Weights of a small GPT-style language model, trained from scratch on English Wikipedia.
Size: 12 layers, vocabulary 8192.
Each number is 500 + 40 x the weight over its row's rms, rounded and kept within 0 to 999. Layers, rows and columns count from 0. Numbers have three digits each. The size before them is the row's rms in percent of the matrix's.

# layer 9 MLP up, 384x96, rms 0.0951, rows 0-281, columns 48-95
098:500484497560605424524501523554522476458469509532571472462467506510559516415424485517542474545546512441484472539467452533506470527427471462488510
099:519492578482426462446476422495513538541512507488494538468486443547470531528475464527478500461450502500560490528464479554540477574493373484484529
098:484503460560512469485465463395533529457426490457499507495553469449497485589472514514479468444536448441469539532442472486532568506476480461450572
106:491507527469506501407483454581454509467512446466550541514432431532490527566517489506536523493491457527516527562539415566526443549465428508477457
101:524580550457470472536461503495430468506526427462456477446510490462482588495490507513540546426511443510582452508514438458461517563566510507405500
093:444509468472512461508509567548481489489512500481469565476485489544467441538414475628577466496488433549492581500469445494511441528527548509480496
104:470528493493535500445503572527495460475473537486469518519486441485477544514463481518463498518544450410425520526526490628528470506463505519422486
107:455517491533465560444529478514512496503505532483497424539550515494518518521456500487512519548482513561454538501499451540456610455498532513417482
102:502516482459513510529551477529513584472464492476504544527552524388501542540526475403567411451553573464514541498482385527510530478525448483542497
099:543492518522510478489498524452463404445562442573472545461491578521576463579440537553521556524570477484519458510491469491423452513557522551472513
097:522479507463502521485482496579479462490537536487511553471495463514564603513464425500494560544532532474550460479457466583519504544517532486429446
097:541458480549452579443488504508544529584506515529497482520493485485440491500488505471585505482547478490524472514480494426527422477486441556607437
104:542572418478531492496473550454441529518480479508486497495534490489562536469502466448496460544531461455520493490422453504468455537479535528442556
104:556537458452473498465512511550564450508478495466488522502482510547392525497486443457438486462552601495521551459553490538542520518569512482491552
096:550525488423497469477503517422500538500439478489416518451498517516504503491451592514527515472516467521447478536461444458496592585579461445490494
107:500538502514470486478521507583430484465403455540546554466492500517493491504467442441510478499536499443532578527476560460477571451560396515504538
099:499499517410510491473581498471449494520494487555467505511471522578424483459442515497506502471470511474505587460578410436562446531528487526550506
107:456499517531537528457470462548487500485479459564548513505516559591472561539504491552508556465461432483513524465521496504485454483439542508534564
101:500520501543527425479564558584456515559537496475481522529499485462513581514485476431512533572522500576505497564496494490494500483449492498446481
099:524505490493466507513556567546487458507453504482482520479520434483488453448512504534503570549495432548464427491482507550539497489499491476481449
101:461577504523503475546537433556443515546510514476569543530490462526496499528448517458477517539431483488525507529472526552501484480450420427518509
096:451494468519490526480501483483517441517468479553482537458476453571550479441446498538517537549586486513577473439497527471486485462492485454482457
102:508570556496456493538523501503509490502521454559403504490537446466526482435534428588536511517538511455489460481514555453423574466492452470565570
089:526499474456450509451534506524565453532483500448505496460525525453470531565396540474579514503517474466422548439492473499514576519548460468526512
098:519430557521533441602526461572408467529510504511432424507504522476569564511425533506490490520442527439468462439507496497452490463575449503568517
102:554550467533481560506488425487489477451534511504540464498525505454537529433468459431465517528566477513491481516548429466575564550550489482490456
104:505539513502526505438455471510502552444523487527552592554494490483518496474544520471487519472529501485474569498539475455432470451467455484550519
085:487516565506529523467468508454523490451474502487490488526515468482519476442477485534527524475499508537549556509537511439523530480516458532451494
097:497546585505562539471467486446507532563462437505479484554508476460508478486478508422428499505505556538580543442519465448581526490502593505515543
105:495545470539481409495551443538515474506486535477547522514497513500467563482527447498435492461546513458522484466562469465487524466479586488526517
103:448565515535505526451467514479477512593458390489481518535573438521547512531486555528502475463562488524496535481504496503468448477483536543511548
092:503433552470548516549491452451530452570533505491556586485504514498488480493411523479483548529554551483461419428505507550516478523509505462516479
095:552464553503530483475511546513498487561466480499497541458546468514432479511535462427524507483516485507480416507465497446503507492466492421540456
101:533481466441476450478493488485516531525480544541473558444556509524540512455490481469532526466488480539432485462434497519529508444514508451499489
092:452493427493408539548515520545397520533415528548548487456584477561482522508446493484518531495522499504489508421549509538514570477541498526451553
086:569515578523495571461528482460495601573440528502532471500547505486504512516512479434523523505520461564480447451502566483459476494486508449444492
090:533486518438504501448474471516446479482422487500461517480406541509534503474539533506478500534468554569561513552527491518564497513538414548529485
096:490508468445533465477480553416471594476498464427412549580462454542547480451514528559492497519526503507448471448551474503485515469449518516476508
104:522509496479502480517459547480513544433444558493450504454540507590469562462479549542484522539459442477506506430481562486529495560425528458445529
098:528414466563480536477448537526530454535505501457503462498563487484489479558520491490443558605518543564494507466501394427568507526487516578456503
101:541561508492500543575462445463496441460493597500492467522527496545480496529520536491459545529514552438498449439506448461514432512485453507513539
098:546547503480541467491479447508413522545549495463497484509536494529524559498479505484447593484562525470538532507486506508437477460447489425515556
100:508603510479511562506559549519486519498430461469490496515422539449538497549491480539502459441544526471473524559445441497534421506506430420496446
108:582587530489535408511525482514473504479461484511476495539484413560571521467517503484492477513437476489603494428475472481518539525522468462456432
096:491594451494487491492497535445475506495522508471521464516527487497465448517488397486575510551503496523566530513437518527525548479490524547524476
099:498550519435447474499478512471437492494475526568515470524497470468528533506501485498452499539566521539519546507506461428457461493515507503467485
098:502548456512484531465531510499535508420581593514555404533520526511480517476446491559509514499511477532479477545446548476465431567495541510548491
096:545516504501482513444548477522564516506495466480555602518478448408506493508499547512535491527509576462450509514459510469502494533606482568471474
093:428482517476547500513447563506521485460441511545543496499580480526504496462536495490562494504412569472456586506447539496530549450539456444516482
097:517504495492478482488484392571516503522475541540558482532525450514480531510481518509448573465475548401478497481522504493518463541586556436490498
094:503467497468538468490496522574518527520456523468478500517552487453537511498499514508496501458480467488500544509508464463482481533424455447467461
093:440554563406529426555435475493561519507476449541536524444513500465571518532520471479477492510542503552493507513458461574456531532499574475526529
098:440479550464564536498450527524437539485543459508531498418514498467414529437568474521582465518405539551486517480444553491563470495482462492577509
097:526590503461495524576449495483474563479555488480515555470483489400489548465456435565537503553508463506502461482520497481542496444533491540550527
101:510558518512408531465489478510470451493507510499504524523525548494555517509463570500405468482477501514453454531538499587474386414500504556487512
099:495486493559504501495504405511495543503493462540505490491528606463535507579497411443542461522459511473419505470499532479504439511492537596517502
104:512500505445494529437498535543562442461502516499474513515539453522475563508464455482494513454491479540507504552524458527484523455583512435463512
103:449506489443570473439453551510503454553568517471522509509546488538525502509474470588499479504538485481498508512473568550602445474540485497534575
102:575504507510526495495459576520429468397498486501452496472483503529474528465528472502464532449581469449503530519510429482377521458496473488552506
103:432533498517458489518427495506552519461490442497469446492506455525545513471416520513523529466456469536551471468483492464489519460516511468499498
100:437526534570514446487525479533473494482466410516547452471453546540530546542499476502493465495418466488548459490453532440463561507495503485469474
096:505574471459484543462473559493500518475486522496554424498498446531515481492496471483485584534482517548508536462465579428540510462519413446487512
092:547542536516517499495469538476463559554520486401473483536502522426454525470416487474487477500536532518551471496515582576491492463524516501491526
098:481538463492502499478490396511520493487499561497497528556495481545521550517489450506414521575523542568501495466567457564536466477515524472499429
097:457488494521494467476455495468447493467447531559436495484476472483555493537525477507478522490470519490420499574506497371575592518402530491498530
102:460588571531515550527534468529524528511374480411466552494485508497538526555485470500507440529501459469441495420552485583587562528483490547504501
107:503520409496490499479397533525450437545432540519503476416493498537483500503583507536496497559471525468451522565540520452543487531513490491505514
094:542595568501458435522436491557500553543527497553497534540491491473575513537458544521552431526475541445495433498480505431492531516540510447455549
104:476525438493572533498435536551465514535482481487476544549475478554522544485526515507493570482532425440435561498440500538497476524453467524516541
105:536510439513494487495406525503531409529521553482564497510466397512472522484607448487510554582524515426488492489509396506478499533471517473542516
090:466520484542489537500534551572457467510456457492468550483467475503487508543501460483480561490513515492519492456519453498413544471472541488528540
099:557549549495540527533464481456433562521397468502471508502573456503468502485497471499498511535554590425476500541515500477541484534496532495456495
099:490526525515424500485527473445467455558475583477499498468572481536497562543541520498512449531413536490486458485443530499497479467446466576497522
099:479516517554491436470482528529375524534463528550510486479484453508523485437447524510546568520514466571527526482541510570525454548444493597512504
099:441494538516496477538460516553456482526526569436490499476549538449485513501507452505618496486468443553437480591488477500529504513540465500422542
094:502567530470472518492462456514545510445496499540467496496507523514541486530496483508522552481569610512448527474450527517469518545492525530514541
100:599600491521538478576444483477480483556557433541534562483524568492450492470477518554492516472431442484427482522577420494546452493532506485517478
097:571515465461475469516491578522508522532494495525490447571536519476511513484475406491498551514536537541490546411490454484477495480473544513487443
111:477550439508511496526493544541462481536507435483440503525521506542581494564422470525463541477532461602516517457488509462419445504526447516526473
086:487513490508574567463506562481503488452425459582460568547446505602570486440588535477448522540481494489460579456523492470537463494471541499531463
095:509421541494541489501443582513526539508497445483479513539514463520490513476492439475499579470542498555421519433446465467493554521506509465552445
091:569421449492537459457510490512507483494544437498486416464473563568567551447399513529501497595514568492500519454454479540549464501472489550568482
098:474478446559493499401495477417494524627477592453514535488507554477480482509529503525435464483514494530454517461446513475507492528521484534495466
101:431489476470561500559485454471516533499488467404529508492478555510509452548505513554567497516486485498463541485454407554481509531477529453484513
108:504587485538510535558544501535496533501520490478450520494462506462519524468430461430427514515502450500509496437461503452513510466500479500497447
102:554522533367544448540515510535515512525473485535475555451515486545494437519486509495533537483502494498443535516518527507509456513531459479537543
105:502522526491548470510461567445419448542513478487525520457506553543475514535413517427449501472475552534468505595514573522535488516515482516503587
100:508488520528492512531508529506440492476420456519503505421454590481522456510474479404495441512459541482548470500485510487507509484421465514522487
105:393529536478476525543499507498476490465509443541524492521548505528438479434486500512457575410564502472629471453484474460491487433482448496558534
102:406446523381551514452511499457490573444533473533546448486480489478538537540412508488506482489454504529447557526550493458548517581469502518489466
089:468526544476485515500469529455484474540497448481464503524467468529536504537513467531568508410487527536492472548505495472515541583544499553581570
104:525547481509476467478514518503554470545464469470558468533500482520427563425504457440504475429513438549497511485471479498437438461563569544511541
100:536542465504506492465511518496514474528478519520470485544514464469499488429528516458529537507460463447528542491553475486563520478547490464454444
104:503494540473516446467451436516516565524459475506481535506542572512536568437451543528460544501557466491497515492445553541519478512517601479544459
110:480517495518509521596482509446453527517524619440460559462560482502419526442543493470496464527549517539500512461500512511511542490527502466556437
101:530481549505507470455423590476559469499529519495498538532486529490424565504542467574478494469576438557538467514475499552543499494499535486434466
101:495524487432498489487479517556544498502467521490507506508444434542504511497512499432516513445488521521551499500549567541521512550535470515579537
102:522465525495553541507535495459496440527500474537465578450517456527521469440501460502527504622513464492518500529470559514490391543492503514505500
105:480576475502486514489573556525478590447480498499470587473528604471471543457522446489476508499527445499554486536432511523532509531513539539530482
095:505482485407502476475479509561477594457470441492510529486527512515500519484478505496521469520552454518524527482465492534514467498469523480607499
095:516494488444441491518489493482466443445517519507538440527457549496484535433388533449527546512531508492496494438528499532446464547572488517491465
099:518529471492542552493504525464447549515513563493458401462515476460498478463453539506509540478477573480452459507493556534494471483540545571491561
091:474540499508558502478445497482509554473530493493516562494586521450524503564557401502499507575514521518483520534532495531468464446522490463411501
095:510478531522537496466499534418485536589495453523476514483454508522495480448451427499533506500462591467467480528503505490450561461540568484511519
115:459545522432512493484526501542504496452493485457426462490482485471441532420486498506615527488506516518493487490539486486539421517394580506562500
100:465511447510499476533512553539528444504546507497471515487529434521519561523494478489492456517468532483473490474436541530569596511549576439434502
107:472473551526509512510534462525446474490492477481510500465524467521490554448521474451476467489589503496485545536506476635463466513598420469518436
098:439509459526480575540574515528432480549462584454503485470486463538514522499483515517515492513572489448531512514565555456497507525506375409522488
096:451475487537437491478518532511443591456471594545433477509476501541512545513410531478463471497503514485533587525565463510487461476558522457523457
093:540519593469421502537518479407519550463488507558523475484515545515539526504469481522508467523528489448535482509506493488527453494497498482424474
092:535513446536539515497484540477435494496461461533453469445486569593516517433495489559479476527492496435470433493555514415455530402521554501538519
091:569431551527524522508494554472519540559505502477572486456493481490558459543475505495484531522496598522534551456547405495513454442518442532473456
098:480450505504400417486528470491442426510412504469425457466484562472477594552476496505530490465470525523451458523475559497548547445530460507526548
111:500548487494503536439495488474468526466511422535526479507527422457495486481470468491486486552498552429453467486542518383464569568521469549545539
094:473479488547525550523501525448507498469470548500485574461464488527476461538512465482529582419494504500519470505512532494531485479535522467521497
110:504524473455508407493490468562512510524539559549469479489502520564546581413494508527508575539530471482529531504482476446468429484530461484533540
095:453500393453458499507558497523543483574475485544491543448460567428480551441497514503482463562544506492486442523504509562499522488393526504507434
110:509587464525491517476488480520549477448483495460459505494490566567472462555449477451500609481534520482458525494474505494546550565508502490543449
111:579516445520493471463505528561523501471545547479501509552431482534461462519442513543525458553543494528528593532509433538453452482556504540585499
095:509537460509515479484568551461502476565492493463463472503510470478474436493489496511527519483468518455532496534560577523514503508595430514525515
094:509489445562533480433519517476461515430451510539448458547532520531451499510538480571534443502514560522431514462516428509592504498477490496548504
112:534507548479568468493523551490515501503530459474521527497536460543477483522471428485512555450482523516491471451533493481498544487454413504538520
102:537520509568540590536495503518515489454533464513464471534498504520456429536440466434488506459510519503495476432541556477466489510532530521556526
115:546521476464528461520478454504494411608488493515497498407509525546505512521501520517481561515536539447562542502559530456509479496503465517539501
107:591487426457479498539472500469471498480524484517479561474518571423530523469555466467568514529470554531497473502530483469434491408535536485453543
095:596523513481534582507464463480406540510417475467479483540536543511474555506458515499479531566474437513550511541503525467505484441486485513525543
110:520514459525497505500469431502496493506441524541451439513476413564576522472502503470394536516541462393516531471458527520467479491516523507549532
098:558457477472431474511498559483484549530465498487577535481582497509439531527465521470492515536557447443485501490448546516474531428434457502516488
099:518479507447528452574529440515522494410499550379478523552553504517450560457468494480487522491495455483454495476485488469455473482542518446518535
108:498521504482440493451459460469522423460517494561500542471522531565467490453531500475442504445528531571580564469470510475522443538438484590533500
107:450548551508457472481511472518532493524493462484456488491520516509484520516493502486482505413544487559500490554490487530463517412563536499555573
099:461498504497511491513480508517573568478541524543516557501523482480524512465489510470469540549493643531410476403526417459547547507512505478493500
111:581518489504529485541448445508428449475530481450535467442441448523559494502498433507436537579474538524502567533538494463499497479490511550544479
094:482451513513473489571425496474489488525552443545515534532543443420492484532532549490525534523470467442568541494516516519613552455523475486456544
100:474516467522466557491472528527465485576523450458434449519451499549470499539492517421587479529508571474432472476539520512520478542494455502505537
096:488547449519440568481510511500537592524514413511501473489449490500485480486492496445535520516486521446421473503451504525515524458447542549489488
097:497480494478528471512574569559601514505528477520546454568479544455499473563553514512533521490459507509417497433455515543521546539510497524467495
106:448495537555507495438473505480484494424530542528492494500484466536540458508520476425503513564524449516458487448600577567495543496467462496503480
108:471556475414517471552470503488461487467449472436585511518497557487550537579539451450486477448474483527488548493431495448483433501564475488458508
093:526499485533502552501575504534512517540472547431448482458438523405457460481476487474521498532513573463523565415549513542574461500508450539509560
103:457490420515505558515457550450539549548520528462452544540461469498502520586466537458563495525436558518474495507436483480503489432522516463562467
087:496470514463469511483489431434507486448515440443446460507485541485557491506552485578520540503515594454544488495496472607521469535454529474542507
092:499519459500524514497580474468463532442466505521476426446487499514513545525534410457552505560552471449557537498499489460541488504499458497526563
096:494514570553468523529464552448522565497532465453505555503500523543483491515437480496563408462523494540486539457466531458552509500547553448585581
104:513505505518500456479458497507533488541561523509518527476531421461487551497600534452511563508548502555462527552400548515506538541500476467474503
089:466523462525488483496465462439466473531513494480524512516473474504441636484496525470554469551525467535564564466479515495544556493529553426423519
101:506478476374494528530517453525456462560471485499528497507467582499553533481472422453500456464437528496511515520519524481483481467598434469519423
101:515518509473576544547498549529521448468535466500542527438507489493469560472453496471513531496541524456513498594532501506491528508430562483513570
103:483526527454463546551539523522460498555510510426467545501496496597484519559469491510506497459499520504489527514501562454551465508481548505478549
098:476483475485424539440435507538440507516485507513460518519533482573519470559533508492535505504498531458524467466535450480522491533533462550494506
102:514546469543487539411510541501437466519397504496491462548524452510512510530500504490446514527499512525544463457513471456455494531515473489478455
111:515494499501525495584511533516528487481558456469480467491579478563466519516424479522549515483495420452546516421427501537482464512509558539487554
090:478452497490470557559443467454463506445524468494487540495471470503529481461567513478449577547544474486493534440458558414564462564469485542502537
099:522525512466467514420545451527486467442497436467534456509528441528477554504504449471486517554474524550528441522437506557515539519472571524465509
102:518462569483473499467476490556447569455511529501518486467522467517488562452542539511533512537516571489495450453517467495524453550446451445460535
096:471498436511521399443554511493442518471519451479476519481447563479483504553473526548476484522473474473498467574512533521593441544473438448485428
100:495440423510498500470493480508474484465414509497492432455531519485496623445429503572551496560506476540583621525532470416483512470553468562445483
107:474505520442562514500507424575492567424480479496578454502493473545538533504448501451514576524473452498517518502538509574467467562476460531472543
098:540574440419489487489559491540496510529459492461523535529524461513522472501508511486486530526525524495558438550553474476495495490486507583505509
094:492570563502470508577446487564552459578460511547543536472457469510538460511451471543516542525499447537450531467480462491493427513481457525498448
102:568548493453516548505520577474553539513482520511614473455519493478557517450547426569603563498532552483505526491457520529564462490494487534452533
103:549475494540532457503509543519541474524512498443497465517421492585458526575538519505484493492425520481536472523427505493444454464470503506543439
096:420509450453488596477563527550409478538453451452476482478573537492576479545472496504483592538494469434521513515465485526495484439547480480436544
088:511516471440524494484455494469526470463544571460509513522513448554563482554495476544565569484494496504481512533567494536500477522570472496490536
096:467545508556558468454493488489452498402402453452488500554538525399473451504448498514489512485504521543588471434522546472528490434552491458539556
101:517532515523471526475547428498462575603532533456520472550508479522515545481497398538479535481587478515522450442432509538533448492524502531567507
097:528611478498422526547464504459465506510521494449485489480488487475431444529460465448426559568501484465504534498543480483598435496512503509465472
104:533481525411455567509515507524451478497537504494482442420499510427514444499522510447513497556477613429450513448491524437512508535531530597523545
117:448514491464475457533591487494480545461510474435533471516542465504474503506484469467566457485448502465420566478551529512555506487562462504509505
091:464470448498425547471545487533486534476527538465478559482463486534498467451425437503573511509487463459479562460483446487523500526554458461540412
104:572554503440432509454447524509519471494488473490492564489509495446532555489476450543443497425466510534534540468465560503456493539456446456482538
095:505522488481515513496460564508484470476544402489499565519494524466449451502449535500540492524589407452540497474540454566517471434535474517491450
107:482551514541506580464507580484505407510460560515546474491512506481477485480522461462509556437517573535533458550499474518524598458534482458460512
095:437497433514510503468419479531513473478428522546510452587491555541542528532525441464539504543470468566481563478456564497486525442522549455495461
106:481520522513447526443421540484539462521478501467431499454528538510538471471532448515513482579549566519495501527511526525490541459538525514510581
100:503474574439507492562568501508464472506458451419527467387507533543448508529481441546547531455441526519528574558419508502498480489542526478461477
099:520464557544479524497460505503454523516506547505578438494505540487541569550517475514516531475516509456503509433524570457496508514458512553480446
096:470481442508548531513462564515441533517497549376478564448453500525449520583510472436516517477461496428534484434560522593472505524512450453489505
104:472548545482460514501515484516530556598471483453509544559524509498484494510447510390584497473495596523515409560437516539455472497501530454480518
102:516546503538512454535492498543498494483407503469467521567479489462508484430455532485514556537535494509482504447525579499545509463561515590481590
117:465476445491538525506483496577447441486562532459485507523451486557467497499502498477495555481470478457516466473519525489548498484505475545537512
094:526475551564533466485503498489438504478491487446455519496471521508451546490505520473490440566515487502518474511504396515519561484541471523449526
102:547447437521479503520490500497483559504476485523494517511498416535529531500467477508527479597529466478480579483527497465458512469512536425541479
097:485496541478566518420443513510497466504572391519545487527491510558459460512541464491533494550553519479507483454509544556512497621493499464549486
098:552524571567502466493475500500501574538536457459548523518431495487418468459475543516523504478530494474483394444431517479501462510484479528521536
104:443525512463526454435454498504514533538553513544564474405426480535544503560548474557425529461526572566519524418485500523557505543488536510482481
104:546522467497518433456512496501502480517476510509574427502526488602466479500496515524483478510523464458463469476512445491499492467542410548518450
106:489479564516535517499480486474513561475467448542525452568569451498456432468489483522436552455478466496443497465516440545522494542460519496427428
092:506570452555457519455586493426487446496502481468535472429612462524550528477461562485493510475470520522526547516527466475520530466433505594564512
094:547549464479520511482563377500555467549529479481530475508559520453491530507437481559483444542458515505456573499452526469516526507558429457522545
095:506449543452487564455492488382518539450516450484469598533514479448449537480487528483533488482482556508492501487566402503523444489563540486490517
109:485511503501512483502537504537509469555410541540474465507535530539486518430526445506503455527472511511545397507523528495503547446489454515487528
087:511501511465558469519453475488482505456483491423493504429599404423527508521496450507523552515462515508525557481553569523510591420531466591420519
096:434526485431460543451477472482431517497508490500476595541509469406472522480519502504514489496572490539547512529529529482456551441527477426575464
115:519567521495503520526488569522498479512501460474535498468551435505460491460428508523538493589538440518474446563547552516504419524517544462496528
103:498529458419592490509502515536473571525550480489510513514460443490518489517455483530441532511544481440461502547494485455447518546481472540545528
103:434495531550484539468464411485532539563467512476430557536507554514505449511387510452487535531531476543505541484467500539468470527480492542512484
095:610518573449452533486539532432511499502463531523567470420446491557505488483444503380536465473397510534496490543482523527555546499491482556526474
104:502528464525519439442494505501525454504502504492565503474585508496545474525454546463521463473524511519472563489492461537503433507469405431525430
107:481493490473519566476516450528414451573475516502444457485563513533480560531405477493490596491426496569442538556506519516485471491529500548520474
104:533557498537429537448483533536462512552470459504617476526523531516495521511424514462503530499516501462458471567437463523542448548466546498455528
097:543543512583425487482438447536535489517507528437433487476455514495502461507503528497565500561430437479440491496480521487521471489523492500467532
100:464469464528512487526511476563519529483425552417449482553473532530528536474485560502555502513473502562537492525510503518563460535476458503487504
096:519525511492484536506467552455470551491420524518562444438571511535484550519493473513476514565508487537527448585525474539519540561486487529535468
103:527460505475482603532531431553453529477561500486444564490496458465478587463421511444540544514488534539500472405494565494494459493532463457573530
104:555469540461543514567515609430515508501498449500452501472507501507484467449513466500472544486519513473532500426513490517476524475513489512550460
107:524491500454483522527446469465461473506513499592485499475576514458547505477454472475557533508547506448466472474440573506408506465488463517466569
108:484529446438544517521524505554504519478442453453561510567495484590509462517459528532536525499406524479528518524585488483518499436518482526523553
098:535465528512466516484524553574475493566565455544431544585517529503561462575473518508587527464543472480452600490462512482504512530552501489557520
091:466494560504537490508521514463586518497469555450490529466488455515525545464426433560528505565473481518472493491494473464541557508503579514527465
110:498522495411543460436468479554500464466441509553563435458506567529519499490493479465454487402591489476502605495482484497462497587555472497530546
095:597490527491450523550497523456506480531511536461509535490546463452433448584490448554562571516523597517481561472496530436534453509533449463513459
108:478508469462497497511487529550530444506595462509524478565433465567485514531485475508516457461471456430500424417546559464471525440528505462488515
105:524549469511540451477467405511558483497475474541527480478545516575493506512469469491414455478563521439476550502386543550539483537523494507480594
094:536550482548487516569562527500471508457536594508531459505433535463466468447458464500565471504504424416520470499538412516495454460486571582511491
103:491433516589539455491514512489465525517466473491513473578563442471544476524539512530497549440517474467470538437466545499489514508451490446511529
099:524531548536483487498466583514525453519538513519511531440439496472570510439518407530530488519506531486474456413552503515507443444554522451575487
094:551540516483531461475484450558517541584496503486570538480578469490473475541532466497547429476500490475514540525544490534534473470506534460531522
095:475564448477484415476519447542466529551509459503521484454512451453455524355545531490491465502541541528481499484461482535488561499510496524556536
092:501489541455489520508483501479521508497540385466479519526534490528512510533432477523484503458517539456469466463536524492529487515488532569491467
098:452476460506486490534571583477435497530534509510443486595539557475461447566516450572513473430441493457531499510465447496482552520491493542436551
092:522541456520546546455555502516523512470489500497392477523535464517412515483436486488548490501527538553532478487540495500514468446527408481489535
099:486559438499531507483498487538540412509463517539561468465541509495484489465514529526526402529494531439520500518445531463449417528519465535545490
093:492507535522578514499504501439477470531450430467487547406522487506431556541426537480516542491580528490528479474496513463466424526405460575455572
102:593480494501439471506439532520446466542504567451472506574455527567542543478515481478489559457442488516420479528521492499492535505473517441544533
106:458523453507542508469543440491513415490559553536527563522500444469433525536517492467538538415489579459495490511485482558551498523460434519463481
098:492464466552508453532522537487444472510451481501546382501530482526527570517550536493535550501480493528553460467489451501511544447516434525535482
092:511499535451521565451523477505446579536470490493451569463492403444439514526470515477503512516511385558469408517537566492548516480492480511553525
098:526473479567490461491570531548514520456455494532509523451558511460518496445457527517466480581554482503552483458509497435501479447545384478534490
097:510506500423562547520489499517432476483499528569532463451488444456478563489510511473453544554567454519511435524529509532438427541528442543514528
092:467493545511431511549449514534487495481467454530529573444457413509491500506467448491515477498484544487469501526510421521508525566427450563561490
105:474495476541530489534532540527459468474484590472499528433437467590504500519469474555458545505457506506515581465539481465467500551483513467440529
102:504512494459490434570501505541473479578489508527537464514525495480495483490431483471529518523566476478534466534468520564530474530532492501496591
097:501541504514453521375482448569526538497477481513518521556513536511499554525487498440514506515488445521519531478492537439496510529469538440494501
106:539561526502478505578484490507467536507541548509466487528482520511387505445514482480496567500470493380458466529514502523600568512481471547542519
098:530559515528510452548531517496540493473465510462497560473472397492414515531491537517484482475551579521480491531503462489475513485506586540546480
113:573494548528477529547525543504542465490509495505461518451574524522554496517482470458490450524544509397493549510458505519505474417531541533513560
097:482506486545440478535463460508505464598479503482541585502376520513496617549437477501544552539457487508523511414504520501507499432488542512564571
095:448444526474522501451491513456436482530494499534589452558525494545497493414493443474550514509484524531495444514501516551544560422535553507536583
093:450532538509465491458553479490537474537482530551431462437523531532493480480496530508494451523517544550444510514494490587540486444551518496543477
098:529562496499439522500462536499479523459445564489468466534425520461582592479550514489551515502472517512488403503484489516471506407583513466424540
097:509519452486546480493444502557571506505464557569493516497499508501482494456477470440561553459453487486436472497435498502489530510531534574465494
100:490515518497421480545482513514452488559505561492504477528449495480508487504446469498539438603575444505430481487572530508569496526512514492506438
096:506493563494501493518450458526453435480435522474495563452471457523516551582423442486505420498488545506499453481445525536416522500513542488527563
095:490454483439513460463458562520441490482565516531490523439522498493538524446471474470481561547582474488508499511525451578544494460485510533417522
095:498527531567437515420500525582459495515425440564543555480482437503541495541440465500478559510532517468483513509457576564555510504515506536493546
098:478470495501472511471523579498513532500547545453494506539466482523570457507541472465436587478463508484397540459431511506511444457455443511466459
091:559443462492558578545479486557509501475519535556472563472482551531457488557521481475451487493545543520550479523530538505507446435531420541499521
104:466471542502498523472530568527463546511433472467490449473555538525522497486534500548536488492517522441474417519488529464531451499539427498506501
091:451487452503495509524525581417501471539512508528489486534501502504517472523484490473407473461581518484528453549491461508494526523514534514545430
084:594502517458576488485477496438528471445474502514470506438477517524474487487478495489474480537428460524421449519540513513511432581593556469499490
094:510548409423498586511475509528501445497503524570481559563485505494484569409431501561533555495527517467556476549476484545502526478463494490553498
110:408568483444490460567453561503536520520513532564582453455440437559422491546496483519488560460466516522566526492558446405554512506548470476531517
091:501515569468473551490494554519525481541473358490498475466556475451433559567431520503557512523443513503495523467564469546448515482475501476436503
103:399516450539529473521482474518494424533499461520515560518480518467565528470481555497516445578565460559469477463426506517548500520515522559557466
103:512485556512577523433441453506482499497478477479455493504530442501465474525482441435443495520479445511493533556484487496537453494530514479476547
098:553535526481451441468462484538469521499470477502515462470461508461492515464479545458467514441558527588493477445549537527426482526532434518434466
108:482510450505486500435439496518440407506468433442498480469448567492504478510451583488507579485492526518449508514456515480503506471516491525488511
100:436508440532451488543562502506392535532526557474487540480517490498512565494486576545554539457542498494454522523484498473599498542507537493534534
100:510452517488605510433474492545534502463526567509500553509625493515481589419494462526500393514472543496503499480474453543530495527479525460476527
095:477475515512445548497539506501468567575419529518424446530473391503573482474435505449562491515550542564527478476557467417533460530446477453515514
105:468503472526484436507396535531546557511453576511583454572463458495521447490548481460514562496505512453526525553518539487574453448487506562495546
097:515460553525544589536447536531462525522529461506503500610551509526503556534541552483493508481464542445499516515450491496504526391523459428480465
098:545525471468520520580520475426476569538527474497548475498480437468505486473547477508456372461488531500469547457536526456512552426519472514570563
110:493508423474507466575537482518455505509464516549528428437491401549532566467462485515522482488480532444562491512482447412491580488509482468462566
107:482506539524487516551493426474507484421472503523548499450518496547536523491522388561506488475581501479467508499472569481553569491434467537484503
098:451517443490449620491418453453534524486534488525532539477474461483545466498468485540447473537481448500424490509459421519540452529505468557499576
104:458551480480537443443566454475557632440483538454464455554517470483546479516468480531488479439519555476485555466458466456517517522566450488491554
093:498469487494471519607451583546473538474492459564511514471543440491486485530527432428483425499525476518412505423508522530471450448557565450522540
104:467449485438541441506493613450543461488400559496523456495531542557500494491526547536555513548473482580444508504503484465485464538496509507471453
109:515521469525472510506486464512463456500558554513533490479496539551481533529458539554567525496479559465514485469509477493586585500484515500394520
099:509587561508440488518457556547493546443493505558428516537476504543555472475511456488529481510543477472516559470527580475460470510464562444564547
104:514531426457491427558463486542504571549503505537438556531486524542471461488477471446536531459543519515461438489450487490532499499482486493543495
096:501497523606511500510491498546462493545482484513496467429482426451541564539520434509575526543496527500457477529483465438497469489492456498454579
095:465490434459520447441521548495552606493445444496503513518459497487439523435502497594487533565521505487462442451467533521544486430513483567524560
106:484463491550590512485473465532590456481496454471547452497508552524479515530495447510504521560483520517490549500434479545489497573485495533442533
099:547521417488451533454438484496499506573509457442531509517485460526442453531532414505486473518542478472525605519453536503497524509503554539504502
101:508483504495545453469522498514479511489490477483461526545546412536469474451535523498506543547534513471500452402505495580432488472537489457516495
104:510468489524503504461475465416408448541482512497485497509549546480549516504418528505429514547495532536517537507485509524504511500503580514497510
090:494578553529454528531485547466490491521511471500519531539428496534474441470451557471512490410500471555502495493537443526518498532499452464538489
107:553557579539500467490514555490449548454438445476485519437457462562538491507523466426449459452505481485562533493527519526534463517500427399473507
098:506529442472524480524477559542510485480528527409533487460424587460460593472454483415535480547488474497534515465523444551500495446507466522503537